{"n_kv_head": 2, "attn_scale": 0.125, "final_lr_fraction": 0.0}
Each number is 128 + 32 x the weight over its row's rms, rounded and kept within 0 to 255. Layers, rows and columns count from 0. Numbers have three digits each. The size before them is the row's rms in percent of the matrix's.

# down: layer 3 MLP down (transposed), 512x128, rms 0.0757, rows 404-456, columns 0-127
# up: layer 3 MLP up, 512x128, rms 0.125, rows 405-456, columns 0-127
down404 104:067118170078124148127146144118139098158129146101127193092128121157094160074163079171139122107120129167093091192144032086091102076185106114163110145150134122147154137146099123109106132092161106200152109157120131094098138121088121105135142161072122171062127096150092145132092168070136111135141126177125156106132139152088100176212139113150119073127139168132105189127128130107162164070135
up405 130:138165117142116125127086104090122154150129160130106161080173142189161092150132166119087153093082100148129170135145105106131116179128124081157090132125122114151167065132172143169141186145176123057133134158091131101150104102124191165157134135148151209098183208072161139157148151162144157172127155171168117159088097147162130066111113101141111107098133132127092174167121118183066166116167
down405 134:108142115133129129118112138118150195164112128158110134131174085124112123097150113139110128139112128131138177134117135089098103098094126138137122121157149159097184111148161105177166089141160131144129138158092155103200092089108107143191130163146127154079224134035101175124171147151120176173150145181132152103125124125141079121159074147190114140031158115105176167134072111188145179135091
up406 099:111159094166102144155133163127170110123114144107168108114099130206145138114087114140128176158139094164131155186108099147161099203170077125125135117133197126147151133116169114137176115157098166130149052156131073134142120176151148092088104024136142128133084153095117063181100077123169134089138093155140122051145103172186112128110118111143097148087157099126182134144164109127120110145159
down406 102:113103138109149139135102152123152114112158175073087149119149165120098143100132090134146130203147137163122092149180090122106181114136197133169114096114079132112162088119082134142085131119112092182155095090076104164123160138108086120088151140091141137157114122202129159093089117086072037111194164118132114124176186159080110197111122121160134088112165178131106143140160106091139080084125
up407 106:088132127114138078130126097197085137118129128148150032144105155182139193111109193106100152132044074115146115139096103092081129110137093154091184134140107095119189135172132172120108124081119157100115120150160121153117118127124176156102143108168137097040128122111139119119150044161180093127154167104107156095094133130128154079118132131120134104090152104132112188127194143150105151152178
down407 101:102121150103083129120156116146152179217137084075099121093126180124110130057117130150138122198177174117151136133166147057089143168124132107148128158209119149094167157150157156139127095139146116164083103165172152100166100067115098143137147177079114134124098141159125096156168162101176145089105141147136079130121148159133114120138123207131149119071182169156144116097097140082170153087107
up408 098:112178153172190099109122102130165111138095143142216040100138154156151093141086122142150147103093113115117111160136115141079106159141151145122133098163170077144070154144184160121120165142137186142084062143160102139155089173117141108082123074156133151156111152165061090153153101094099130112134096142118136181090151155116128117099105090159211131083135125063150163138162117091126159167101
down408 098:163114187076166126108114115134068170213144074106028147156158150121104086100157140199154105106134084148124149138143136124154150124110114155114125111115150177130126086199123109118106150176172082108133175144124190162127161132148127135122117163158117117175137059108149127146103148161154153168181130111108130143097204118139100147108165112136066086171161157183131126138090140128171106091154
up409 045:171178131144162128178092142158135071061126194141160113074147120103191180137112133087078197144153082126104099163090127149079117129076130114093136116155137118179164135091150120129136158116074136106176107114134110156083151148126157166147158153156160154127114147086174122143091118147147164113053144132154163130161083118154112151112172101080109105119073098138168129163217107126124152194148
down409 016:123086084108085143091142151076151148079147092117142094138126156170120155098125111153171094161197103078196152152130145186121118102118148175132173160128091118158113124110108149146122130214158117153104133139121118134169105112075110067112101096097116172181159156122104128167127113095102160070125165132112109148171092213128175142118073165136070137158151129119110049155114063107123135095099
up410 111:188116099174103101131163124145184130146208132156091123134113113155164114145104106143153085088050145140075081145119157142133120163153122100117114125117121165164106138203149096139136118137179155094104149146139167175160166124157147160097065124101130186126117130145096072114139124143173098139078151172112118141181143146109141134082146105047094077119061170082161171132162114118057162151144
down410 121:150145119129140123059073129104110090099067163124122150107185153151092166120104128144141160125109184090113190144121157140144103174147165107141073131151152165133029142136111103123094188103141077134114157129126121138126139128098114180170095089171172163095093070160132173111172116102140130136143102134101140094120103110094077108213131150161107096096125063103109098119133134110108202151059
up411 105:136121090224117147142126123199117128138069150168171133065136142141134079147105119144122138085205106083106107115140162140116086111099124127129137136174119113153154135175150139108076141130144141099101078120146155095111140180186181083093071108115118150137137183153125127128131144091153124113135108069147154176123136153118234148113156098121100162116075087176142211101158130136079153124147
down411 100:145052125112144121141144187141134134125104119128065145119105103099119154151177171144125109144136093170116108108105088102082126149112173112183129136108135141127157062162122069135119128178150113165141055160196223136115134091105168145116068088167148127103115070094094146137142181145143121167106129075161153149178170148104128196145173137134139181174120108120176118183094149132145083114112
up412 068:129153118152116110172149102130110096093127137145142105132105141122176143183120107090125238095151101079108175132048107143155094120094094112165092134120146128146119154109197094131168143117128094084108013086127138133095135102121182145123099098141214120085124147098104113151095109111129107165095148144152147125159109112188176092086115109128162116133135099149125142151141147193109185161187
down412 057:112095129125107148111169079123158179165115130147146119098178131187124115061104105136194081182131130152150065126176126085124099103164147153101142074085098120132111129055120163150121123134123092126102138114088096175172118151073098057165102155104119160171110161159092159103111117100131118105161148062109132102170144137115160171118104154209110116081143180150144196152142094122123065105122
up413 046:144132138160120105168164100086143083092156175192185109195123099123159135150105147128136218105137058110127112145081139138120142139114059109097165113121161093166136097088159113126129072139144139124132089153139143115153154132102200113093072098171126186120151195103170139128109103152140142120079145109157152090124062148124132089095136069079145101080124076134098160143143120141079138171181
down413 024:100101170102153165174156128120094112170173113182077175124122117123102113152134134087182144194147152169088106145120106176090135082132185139139091060111119143129118146138088164127157192149071088185095122109169165057127122121037142114108141202139147141125148143131109157144148135137083091140155190089142098196119155146084146081092101103113140148145110141169160162120127142129118105171137
up414 105:095143089115209147129147132164116142154148160191131162115097108146200111155087131145143119121133159113079170091085113157140132114121108155114144164136159138143129115215122148127105153107088133179069095188127139151180132129174176139121102129124180191142094106129155130126083144136106107120160194116184125155100123108224108156083116145144138115105145121061181100098125209165081127133123
down414 111:120119189119098145115109135185167091083121151116106103125111140130102155104070175162150133153131138108101170162168134131092163109132132062170163176154082171129166125186134102096156075124104114098160053110150097113107144150127143170102081178128180124063113106054142116172101110154191145075177105085143127079093108095124093145148099131137103180108127118167088155139111126153188135151072
up415 104:153111132220107090131067136165101131102124136141123112116088129124121100159157115120123119159145088136110049159120098122077124104129199117157134092130120130140095134156144104116112113071152164039139157150145164150142166128199077113137090084205166143125156145144159195078113125140108101085095166129177084202086079106126084127119098129144130099106121078140081130169163122147118166152153
down415 107:142160174054117155115123208113077164113145160126201167109121134091055101106111075141110095076130192146108154122127118112148104108102179150133159140111163175100092070143074132088088139165129148112142139154184151126112181150118129118167129152122119154064152113100177079152138159114095078089103172146112135082136147122179184063140142175093086150147080107117140121166125125108157114134119
up416 095:132146148099117135135109104151071115096160137083164069078104129141174135151156136147149135081128089147103131182148150124147175099134180096120120112118101157098154149105180155060115082101047159049109131167107163176108149170157143157151130149130102185113158164132120136161151079124113119162102107161189094137140128158097169037123135113076179111079119087135150181114158120096128174168157
down416 098:109102161048100179131170113053154128164175156150157154178109133045123053104170104110119111099101142170171081151120131131096134127093119140101089102153088168121171123143122103168138109135133102110080148142126139096110124097165118156150146144099077130031079105129135105132139126086132145152143152112116164131121158191129127105131196133170176135115152199106113096130135170069119194136135
up417 104:129159182141154127085169104128144127152084161138172132118103133052117109115135131125091148070138151078113124180120109125200155143086116131142097110090178120125076146104130138099103170099079110069130124126140085119110090168117175190114171135100085083103153121134137161192093025119141079182167148149131117135115141099128140078091124118166115101085191164137107205156122083119143115119119
down417 106:096057093133180139116129122093094148153163129150149099114123215135173115126169069148160098203126146114074165188106133075097133157136139132130102167180110184106187163110117107095121107139095085150110186124177143205116089098152127134110101139166075136157138128101115105113120123127126172108112115046161115122131126100081122109154165129173119089151109119148141142129143078140084195186139
up418 151:156169063129117124151066120105130173137128171144119121095162128178155083144133175126081153095102098144137172132143117134125111173102096057171088128146156114129166089147169135191151162139179128082170111148077117088148100105115186165156134140151115197116184202084155148149141138132150162166112116161158140161080104154167142055106114070150110116105135123134158181152120115201107171126137
down418 154:108147109140110128105086141128140177163103153161119133121198082137140078132120139110146133125097138141142171113125118093095104116073120122138133128166155135132158120131170130157169077094181147105120122145107142101189088119108139122188113159169136149087234135060084162112139133159128185178108163176133133113132083118147099087128058139166174137023150118095175184148095122186104158141107
up419 105:195084111103118168132090118149178161152143136160093091133148125150175075145138076124144184104179103168080143112097130150144129201081184096124131126142091137141112092155135118084090137084102167143085139120120172123130141142084123195129141163166122099161199112114171143150129167107210110194163139134191102159142083165087138167124132103069147123118117129114122136182176113106100079145132
down419 110:172145144079142121119146156098140095113111147143135118128143070125168125106174121144157066094101168137136135174117105076083092109104123149130124112156106149126166181126179179109156136101136124073102182177140113169110180101124149163122136085039153107077137165162076116119190089110084099173160093101103164105187105097125092121151095119184112089098096124165135089094079130157202149107097
up420 047:115136112115181108162112119139135086048097233109119105135107079138181172173132101114127169100173062116139082179067146180179145167107154106126107094150123139170146139165110102112107148116093121130085097103159122154143123162096184080107094137171149103127182122129160103114086099157128122145115149148159105140134056144172163166108162136085152081130134123168149154171202134118110142168153
down420 025:178129129108108122164153159177122134147192143063128104157100128150143145140140168129101094172103136119140153089100163091084080062161163146130103162166147139118117171115100118111110103170160113115093173152166124169089154101077125155171170084084145134144081172168095120084144135107146178140114066112108101142123146118182162180168162098184056124139089088078129046111122104145118153081109
up421 049:150152090121160114165154069180125097052175192160120082077122082118171136142100127075171112091103084146098139151052117216157108148098154127139139113101125078150165107145152130106121165093129160107134139108106132142117098140157195112105112152096178135141161165126140128199113102187164113145115180126205148148142094114137177113094142145129151089110117091164125144128190108138139096145181
down421 021:148131126119127140121135126122143132146078144126102104119163110103191148182134164138160162109105148123105129085112100144146125105127176126101043094144107093121109125084167110134191123093149115159098088143196137121113091129116173124154124154080145152135084142174175032088187134128135128034169096097166167192115045148130141130098146164144145141115151146152068137052148112104128073120123
up422 098:116168089136143113185154049142099173109127166123169122073137127149162127154073153179092133133122136196057148110105142149181077174089135100121145124111178112135156129118149110124142133122119177076153101152124159114131129109127115130144182076178099135117132117096108204131103065159184116100055166070070141113139138152179124126088102122147109164135157134066138152142177132118096077100087
down422 099:101156093130092149099169127125135100141178082122155194100118172066094086134147140124113153162109122139147138135161131136158154091158143158084109154093079144133113132087108181097089116131124087086128141084129106156189112128194108109108125066143150071055095080092112083136111154112123126203160112099127174131079147083156144117177082156168193139168136171155196099097123095154112102166128
up423 047:137161127134100067155077113121092103057140188123151067168142113161212169157137163130089157103138103096129092140085180145148120088115118123144102148113148135163130166143143135125110177115109163092111096101170164139151140172140167097087091157165130145101189139142108097111079086171101115152103119135162104148137084139110201121095172100055129122152137118158165183155209127151088105150178
down423 028:116129159181128134154115084135132119152104123178143132114051124143122175043107125130112140099136071101108096177097145180060139147089182144152144103130096130110120128168081111101207107148119134083136174102095078071153148184117147118053112082142089093150156130142103137147111103090144177164155129159102155138147110137117116135141160155149175073111086145104141108163198066082173143105138
up424 118:162150163125148097123163102102108076092155151128163116114163053107148136165105153118109154090147130137130125175080139183121139109167133130204138178080140162159059056109143197112155198086136165099139151174106112119133091094129098139119191153132111179144170145143197151089077095136106129093124187121109135128134140114070135123109180078157162089110138086109111120143157139150087087147158
down424 125:084154165189142147118098142130104119066088082135106141104143105164094196058113132070142105149150124146125140147134098059111170130159149113216107147130208114128145100101177171116160144197122102125124145108069140098145087154097124143140130152095153163154100125155129157109147107046105087128181139149132117139132144147148071175130127099108102091073184089144152152106129076120180142105098
up425 062:137146154138132152151146117165144149106122164130171102085160081135171149169059150127110159101118086118114142148094123168137082176157138073125106186089147115194113176085133158151135197135105112137109142172112131144119137175200167104156098106092157115116130172079161070117100131134124123142146168146110132166162056119133111141074143116079116161148127061100119153121172154176088186215158
down425 043:177172141085119144117073152121184078175076116094083180128094185085147116121114169082129161135098138170135081152143131076138128100105152111143165131223098121121098106088140153116087074109134121152092086088172121129134088117081108136084155168160149130112116140194081159096108148104156055120103093126122114111127148121126074125155080146136124096109124139140111143140108093062176058081142
up426 109:127148135133101073212109083117079141118154144179112133170114070108160171126100144097125123117122147146075156112119091202109114119107124150130130158147154151143106137097126153121155143163148109138134114092157182098112184139201136109119132130141091129093132124095126149189026067121135158155133121145100157166154117077111130079131132114157091097140081102100173230057108088096103096154132
down426 108:132120093167108126140129147104099115089157166114095161114129154126143072106081139107138119170150088140159099104156179169121128156151076208101131130091092178114191130106156175136076172137102119132158112127095141144112070145205165165116105126144159086128138089148122153079084061094135103101065096142142111149113114207170131140129169099108163147121194159092145106116116162130220118156105
up427 106:141171106166128118152162101149168150134093170144178130054121162134132086196062079120110129153159115140103120106112144131123166114060137120110168136128143155111166125089184099127124191056100159171127089183076137034164197150159156114105182127104112173140114104088149095160168107132109102125125128144141165187093119152136161143115136137153091163154055083142129120151140165158140150130115
down427 110:151086160151205128125093144157126122140124124157130109139129155067061158170088157170145158097115136175152120106126116115106120176133096138102129074159099154160094133146127119164157111163172112175143159081151170156128200110197104152106080066130140029149126139079146170084127140182120041104140132129126165148110171116117050130124153134131121135169132144153146138135092171112163109140077
up428 100:126119000184137117103140097123157070122113169215121138108090153107163083145052088055112100081144150084130147147141158129100077125145104100145180085110152090164112116121178111120129170122145142087094104072130093142117125129172140125163123096118178140077148120160132152080114120189171141197150133106134113135130098152134160108111115146107128165093151094142179104125138129113107145161145
down428 105:091136069117136119134139148118121137153065080109109189145125142122100088087089126108127142162124147090116118150164145109109114114128120123135121130185078108135122107121103164116085120019097149112143073135141146150104146103132130134136200137043148126091171045150163164074121129126137108191147135115160066094114207097122144145128088095134087134208112163138134129103092055136131102165117
up429 101:118165135144120125151135151164148112144089148132183120101102079207166142080067195081147156137153118093117125146135092126146079181136145060117144102151129104132098129103147111096188091092129113135133116166149121126159158164116118110123080146191135142153137148074098080174159046134109136096152091089140134122121151176169174170114121118121055155141152107069134158209158199117145099112135
down429 099:124101089108083185119119169135136126165148103098099169113152182067107105106111125160151125191133151155170062128148102153101162095171190130115127112108063162090200123186076113148142063147131114111142141103110131122130099136095178087136122132143137143146095111193144189103138179097073067095188134093128155115140158102102134186146134160146097073150151155156105144155135092100163143112078
up430 112:149151144144150083177104097135090087138100157089125139079118089166146104151134127143072109092188113128093151154161146134151107121155107129137156168122120148165095149104155123135164182162158168130073133113171135036214143165169194097095137091111148143117133154129113060082133121125131163159115176147122098183186109108155108132108115097072190145147139139064175122143131062122088097160141
down430 114:124147181111125119189080140121141151169088144108151105109127136089078178111187148149070127209151084081082057141164089157191138102111120162166138104140136115138211148136108072114091135155177133179136119130211101096165148137124146089083165139175122173097130072140116117147101133160190158098163094129120113160111151108150145153181189109115106128133110161115152135156127141128126099102133
up431 098:138143179115125079178115085136131144111133141217114088145140084127137120147194141144081131117059091130146100144113100159113106118081129120175139088123121091114208082132154124156172128065156157134113085082140178151173115103165161132139091111158064138099137173140142136179107118143166113200172158150146099109153099128129200095099147124112108151104158132152122154132119090177129078147212
down431 099:086083102154088077126175110123126125147183098131077111136115145175155076038109133110164122141141147080117136098155169127109168122121080147149098157159106176080160183154132129153147117126113139193092124124153127132134133089138121127139087084099126217128110066108130126138144131195136143122101056066128132080120137101161124116093120153124132155177138188170154118098060117113135062075165
up432 092:125099092111141110090112130088098180096120148117150080125044158066132149154113119116150177042142121093073089087104100144152051143149148064074101125111153133131120070141100159111079129078135145094151068144077114173132196137213130120164131122111091106028107143152134127106159141131097138176101094127087133091101129086115126132135148126149126158102122137150119089108137122147115131159141
down432 087:067084145086150118082179119090101109110120147184095126134164102171127092127157085089088094132115104159165078173123148183139168091069131172064109089092113185085161145159120125185136090168058137154124109116121150151159157080067142120177107127103125066143120148136108116154124143119078075126156141126107162148182117173169085125134108106148087171101093158163096144147163126160122122084152
up433 098:123187088146133135196125123117136059118163105151167160063120100103125116132125114025064161129138120092135083114096223155150149116144170169128142139143116123114135131150128125103149151112131171118142111082075076082118153146121128128166136161136085142095092165111132181203136099096131161159103147140180121109148076152195141163095100158149077158171078158175126092108113145119100137117158
down433 098:127110092126075094091128153102091179152187150103120102122134185152151089103060182148147078153132134140193099129178179121164115138139107114026074087103071104161117156089095137116118078081136105109134141155156153177129110146153111117123119082121132086151152107191100096121140182126144118159164107162085127139136125151115095134186160161148185128136103129107054118127137137098135139177066
up434 105:211099072152192099132140132134132112146150129137102120185128123142128094107088134136180082131169068170092225134102121120095101176140155127108092135085144087133108149113125198116116142129136147115120105111132139158089153116084104109129056145115091137148133186138161148175131086119168097182096185064134112186167139141102095105119133102088088098108061132177130154147120171089106169130097
down434 105:117103201043133145092141122171094124123089086092114135164107177066144120137130126159141099084119179160101187150105143100119116071141115134136097116135098184122144123144101147114158114137141113179096140171104195113163122101122172161093184128091076014114112083113125079074122133118082148177160173126157096170135145137146095154162130172132082076128154123148147114130100103128139172142143
up435 071:175138133168111135189135125164150101103170136199144108100102127142201120136082119107097226096114055137090093131088105153114113139145191103112124167121099116149091156174142141147115158158083180081091100127100091139117143171127178108142104099131120186074149160109111166122129093118083185182130128130100101115189119128130159098074134082112125125117100087079145168104154140157112139177173
down435 054:105185125133118081134105117089103127151164131104102106117203119125149116094101134130144149160118154194175132099151134098098156101061145126113128138145143125132169102096129150126097102096127125132125124066088123123169138098088135196136054158164145096168163136146106056176084084150187080207121114130112121160174134130095125139145102177130114092054135187114103172127161047115119083134087
up436 054:119135126060100139110134079108125102066100185166100089133152118113191150189146084103128138122142084130133126139057143136110095121106114109143133093119120080146085159115164135174108184123115129110140109140139119123091126102169166134100102064120149169105142141122180088159094086124146063098122159151151083193135087120189146108101166034142123149175133141133135162182166119161060118195146
down436 026:139111126182136109121081118129149116153114078125127104068160110121082178161150120160205120102161117172108086192162119072131100152192173127081151120132163139118161172141140105047117044167137077081160162107144145132117155146144114146113162153135132127075140148142087136145111092090168100109127148089104094107059147140141189180165105149140075115114075138129117132131086101167179133101095
up437 101:137123101120130183132114054101153123110089159148090109130143116175153090132122113149159165122090113155077139157111138105078122122071146070098166097134103127109182131121187137116091136175070131128112086113131123107147132115155116165104099188095133132151111135148103130084098068089073091194160140092199164099182135205150158125093147158075086143098136121117156132175146104125040177146118
down437 103:126115130080113138139171147114072113146164104169078137165101112098117155123154204090220078072113153160125072140090121117177126080111165179119110108116146167114108158069136163097120095161162116081167130105158101166088114114172084095134152111082135111084068151129151137127158166131117129063072108087115148121168155192102138137178131111084119124137141096097118122124071085074140122139102
up438 100:155190121186106172135101085092124103056112173151127067119145057178170076154122127144096127129090095100108114197138120134092113115147105131113126133159145107157172089119120135140099128137166161103100118105149133109083089174088191129122130142142128109171186172105126145110072113134130153125035183108150080153128150113142151089093136108094096132138139107147172142085166184155051113179128
down438 109:046133101111123091155144185094121090100150128131091149114105170107099141121120109162172155153138147150117139092177140056137140140144099165146128085115094149056147110109117147123122156152105099119176154128131125123142184147144132144124055203098115101173142085125144046116129100149106160097092099089126131063075157152119167155202152095158162128106114154139150186161110121110207135061138
up439 103:125172153104122137114101094149172083163094121123077117122110142191177129148101186106118140026114092132152133142113183171089135149056180091125086134128141115144119111128124156153088166147149129114098147169137092068153133144167115151113085105177161143142122157105135164208118105139191192177048116116147139087164131124111182138095116161107143113060119142143156143167103137106121163157161
down439 105:139123156126104155142146113098162108156105126078081154115189157108093088124066130146146088192116140163134131071157121072103097101102119168099159097135105108123099143135116090131158080113131158194080187168149136140141104124094090109125134152122177106125130105148067163109142208055134069087099142100118159181101114078125174134130137130106102060187128144063108145097128065140146161128093
up440 100:128119140156095174136101133158185128133142161122129127152115090114150078130142177135139179113086134110100158118119084125059110187096208108156192146152142094153164129114115130159149155160083085018197090143126072159166167169100145160104118136104123147095100109120179167133073098132134174107103160128112108118127115168183101104112144061118101191127145132093160150133115182112098105106117
down440 095:077082170105105137081062119131153157151105090055154149073055153145157122114145122134139085108148134115112089157125153141153131127185120092197129131159135160129123116174160158120096088132115084139166123089098139149161162091153107119090082109142140104137144106069145178126108180085102138023172122114204096133114149110115114167161143168125134110180178144113125098139133057158103138093147
up441 099:095160158103153208120078154157136102123124183115152137143088099158129115114132115151078137071164111152148137190053103124104136136160149057118135102164115198149096097160130158091133152153100112137148068066119120156142096141087149172075170129169144162119143155127174127158117083097187078088142132112192055183160144087132136115130064143073139117133136127119132169161128111142123169131152
down441 094:155116097066108086164189122101083119158160085081105077149147143137167181093128137134171108154120182143111135073127171123108075103127068148102148144141094099146230158080097080144111138151128147159095121109162150183175140128147129128126124112086085147154148130140089090102139141172119096079144191065083167130134122118132131119162119131180148120100128122157199116150121156114198121075099
up442 101:158129107115156094163090128182103089129059172133118108188137117196165141119130097140143141118107112176104196137121100135151150141116134099096164088150123076130070099129160121125114148105168197155092110132147092130103091151166150060108055138102163135136144126149138082156127158139050137167102132126187178104101148079097155119122109079079149120130148179169167215104136137110084158147125
down442 102:080104125120102162162147143071195096077119143127147150077182110114098094087052152158149120104111151111115137149128129121104088139160111082136109107126099180144095139151099160052095110142073070153141100158120144100128098136086092124088098146145098085163127125118116077189115108110120112130153131055058108085139205159109120165161115067131113102157145161122117144085095076123144144094065
up443 106:143167131131114101126125116110105195105148101161125023107163168075141086148088098130149162128153125120088100141079115094167110169146133120140132130111125115110176109106055144101182136106120092152067074139099116096067120132172134160094136143118153103149106157084151057164162082174154128170144115117173071104165123060121134150076113161118145158140105091176111162130151185117095143180162
down443 104:125110101122092100080148098148171162088122086105119115113172133126170108160174169114178085165155111072125180089180095025146144131110101161148167105128098094093140140104182173122106159112135112085128174157100140191189110093102131132140096108110125091187166137180104181154150190139143123138111132121107113112143167091151172104169079101150171163114128122145137157104163137081150150129197
up444 093:141139096086170173125112158168174073092158175126118113137179086138152151107141117107113146139183094135135111085065143163129176162088120125130078085123134093190101181086089112167167127136131106120126117080093155077181102118125197121131131147113142139127094171125078135119069110111109106223173122103157148172141127117128112121068060109149141144129111099139217143133135171106079142113149
down444 096:093118125075119159163095092116144075141155070077092116163144124066103073152127082146165079111165111131163094112116057086105121100077161149120217102146088151149112166110050142072109123142097129139112061137086160131135150157118125126086163124104171126140136149145124164150134102127122154073149143092176109129111124155144141110114108089173081132158141083056173118134115070171140147082122
up445 091:096113109098126112143133089099085127130158157082195100096172103126144122153090100140043121062127047127088102129134151189164110100143103095073131090126210116173154107143126162202078164069153123102132085195127174156124136069161107083116141116128122161172152167128134111140101100098115111146148120168122122133128081158159102135124150072122132088084154116126096071151124107144096097141147
down445 085:131184221107133095084154144124090161071098083152155110112143152103118123073081163092153088106089189121122189045169111157128157124100182132083134086146071170074137100156099154087146152172065157125155129113093080146102096176135157149111128113126114117123114135167138170071136145117090115098137143130123126119121138108111097143181116051122137153097088115154094095119128127102143194146143
up446 086:131131102093150125148182099181105137120166137167138080106142054087176148127100183127103142118159099121126151149055083162165093160125100094111144127042171113167138106177098145168144151055183144139118125119156170071106109100153125142101159185164130148073108190156133081149140106135151089128104174167157189101125171089104150141088131100097131155124146121164148156121144135131149147125203
down446 090:191130195067111163140150135148090131114071068142137068117149141106136108057135151156121065123152111092161127144157102140117156113109088055132128185095087140123097090169152159127103166165137106142103113137121154091175118147136077121141114144082078064130136157184088152123120132127092067113125114050200137150104149109140109088115120100170128139109131139098128212127117115137128170188134
up447 112:145153134079128063117126127157137070095104095155109159113136078147128119216106139105152155161136107106103119172089164146159156112179091122135143126159079157167156155151110131098050173078096131138103074100144115099128174107107180140113126091161093131055065167098165133160138073183126097111114132132101148176101101123110124109097072156149201100137118134167105083113146085088119171113162
down447 121:150139156187112096145135117108134114113155182153174104134132149148069108113105097120097074113083123194168141115149140121136153085154111170181015102205109161172107174135104133193108142078152191110072139170193144171127120109109122124135091110094157170141120113143127119100124073129119152170192123156082112127128143161166128099101077141151115160092071155128121164145121151139119102108085
up448 114:107130131117159176139082124156128139103081168139100106099135161105164063170115155132164134087123141162147174110108121196064130126067193145053162109118116129151151105171126125204164099086105154130097089161125197156115179092145152123127124152078093190123146110077180160161091130189098091101094139139165119106176132115163171119109134106094118184129117112121108122142135181119099093180126
down448 111:130149135053141179144141113096099138160168083149125145059121084142108098106139152128151122123060105092159087145113134097106152093186098165128088116088129166140134139114111132163121158124148137104127172094102127125133174094159138089139174112097182177108088102049155152161135139173157053121136085041134146086094114112161099117172080128188123167164138167118124135098074149144171071160125
up449 123:176119117190112093159132096172111084061183144193172077123126167124102174118131148116127177097133135148142082141108163159121098162074124129171171120113071099151118094127181151154100192161062138153175148131109127136100121125196122166123077118125137125127170122174121145157149135172165152174143111136102159135169133080086114077109170096125133162116089099156153212066118095119134139145111
down449 124:068138110135168106042130118172138177150093121140101149073128095112103161152124084140088187116109128061120156114146134124112145101144166157127117106150180141048121091116128152150072180102191158143156121090124101100151131103129121116106114109141171095104189115128167112210115040151128113124094109128094203113095139164091094155149113116116171114099096159112152137142121157108095074183099
up450 111:106114136152122110109132009187164097160098157103162121081173106116156140139075161164074159108089123169164130100128116182109124112128124168102102086146122112113090134101137173147156105090117167078122071132127096125159158096113134077114138100080097144144196170147141098164110104174108112149121155181153178069152109131145094080142106068187186123159100132127107143157160146167076116125121
down450 116:130109153164090128146163123125144104156153175120126120150138169131100107152121137176129116141098225076138119168118199133127083154187077124087131181146079072078089166147101157135130121064155120157115102097113153101149137079092072151090108152173153150207098104173100127182079120126114094155136096171108140161096120107128085173167125128079154157134061155085104119101141105105136107147096
up451 106:123155083159123179117091123105159110137135142160181139099077130078165146138117121058122142137164127102157114176122145247172140093087139162116098101083126123175126127163085130169155133110132132074170138114164141077091108112127152152110101111142127120042125103057133072142133088156113090129165144138153157111140165084094180118098088163120103120101108127133149100081109081169108098200147
down451 102:140100098094106167068145098115113130190163117154180098123111187111140102061155158116119052128161170116142129145158195147111091125168139104167146096183090129145120142074164087118124096084174170181108119115180145119105137108141103066060170098135092104108148126089057122130159153137122137126112115135132149138132156128125124196138093135189177115124151123072172169129108153088152188107097
up452 096:160134114138160117131152106147102112129040146160115101117196120188156112139090140120168183162153088073102072088136066085134096179133158151099140143159104117138118132134145156094104107127140104111170136116141134187090207154154136200101108148142198104157143080180113132152144131126110168176137107078134142167097127098147164165135171093098124116135135076136110122087161143220105078126150
down452 096:077153095116147076151103133141124151111130129118178168105144146131135151130142120162086116199154137164153109108111155134093120149167116107145140132132097119094182161209096103159132096130175143136111111099137115181143028094150134134141161140123070135199111130162140135100186147110141090153169093174088135111099165130123068192128106163175134147133115198160107121095147069047101138182093
up453 100:174128048139137139130145119166133142120219159106181098136169142105175100163137144137150128153129082131110136130127120156159106185097170091176121102086106118130057128076101152134172135167086119080126170085144179241105146161166143106106179118113151174140126149102142164146096098145189089149064080110128081131162150135110185101140156129146150121136124116081126158138146136115135083107155
down453 102:159145131123116169137115109100175091185195125116130144168126164095120052138130120159100103166123145194176102154147148152120147170058134110210081144104162164106169162095181113173112118124125066152048119097160155096130164104138086135127107135144089108160106114138155147154187147115145135141101067122132123199101116171069102139167105153152131142094155142102130112075070113130182114123146
up454 105:129088082202108082148135130135144072125145144084146104098142110147139094109174143102141144060050116108118151158118157138169123190117069128140185129128136139162091107144154121151164145138167156111151135117139121132134147090144151142138179121204078172127207089044145152130104141160182096168083107127114179132176099154164105163107143166152059109151117135143157100152142153140115138197093
down454 104:108109128114157113116160150093169105131138142132108171080137101159107195108123098172079104211098142147177131108162124136179172169160143129145079085083129122153132182130097131124187170076081112154085180113149110165120120147127165090135086077129127090125101096133120141066139189130137127108086101114120173147126166096044182132159125132168152154101139074121161118114097098168144092066175
up455 090:138139123136160148188122101114143115150112147115107126126094152126119091153133121138126175086121138102134096166100130167123049174138151081081099055162193135146160059102169082135205209114104097102162154146125093127062098148130153181117160114107144110142129122181105110160086119140111082181133129133184165142153155067110154078113134129118153056157182092154122117101118173148128109147177
down455 101:149146115114126130115152115131084163148160185153136095165097122143139185172128090157224153200145154138158106170135100041106113136143116148144129165132155058089155103101081041124097171148139142146109129115134101232141097088108099126146041161186090097134119128123091162150166152143134124139115085121092132126148128123086153100151112123122120148137098115193157125119150107162151089122153
up456 106:153082105122137112105127121191149140121128127129121115141126110158187137166091081097120112114157102125116070192127117119204134129086096061153133157106097086106096146101155160204170171079125158109140128122137129156133081135118157183153134114175191145183129113193138108118120084171205119167132143102185135099104094146128158123123115165071148067103150183120157161133106171130087163186130
down456 112:153116075203155110168127112114192126166135115066111163073171159032058138175115114181084116142183119149085150086099137121121113109107154141116116128074162122125108157120100133139128127103148128148114173155141091137181156107168140105101177194101117089095088108123122166132154197134110097111106182143112146120097131122113142157134087130124127114109099094041114116136123122130172155194184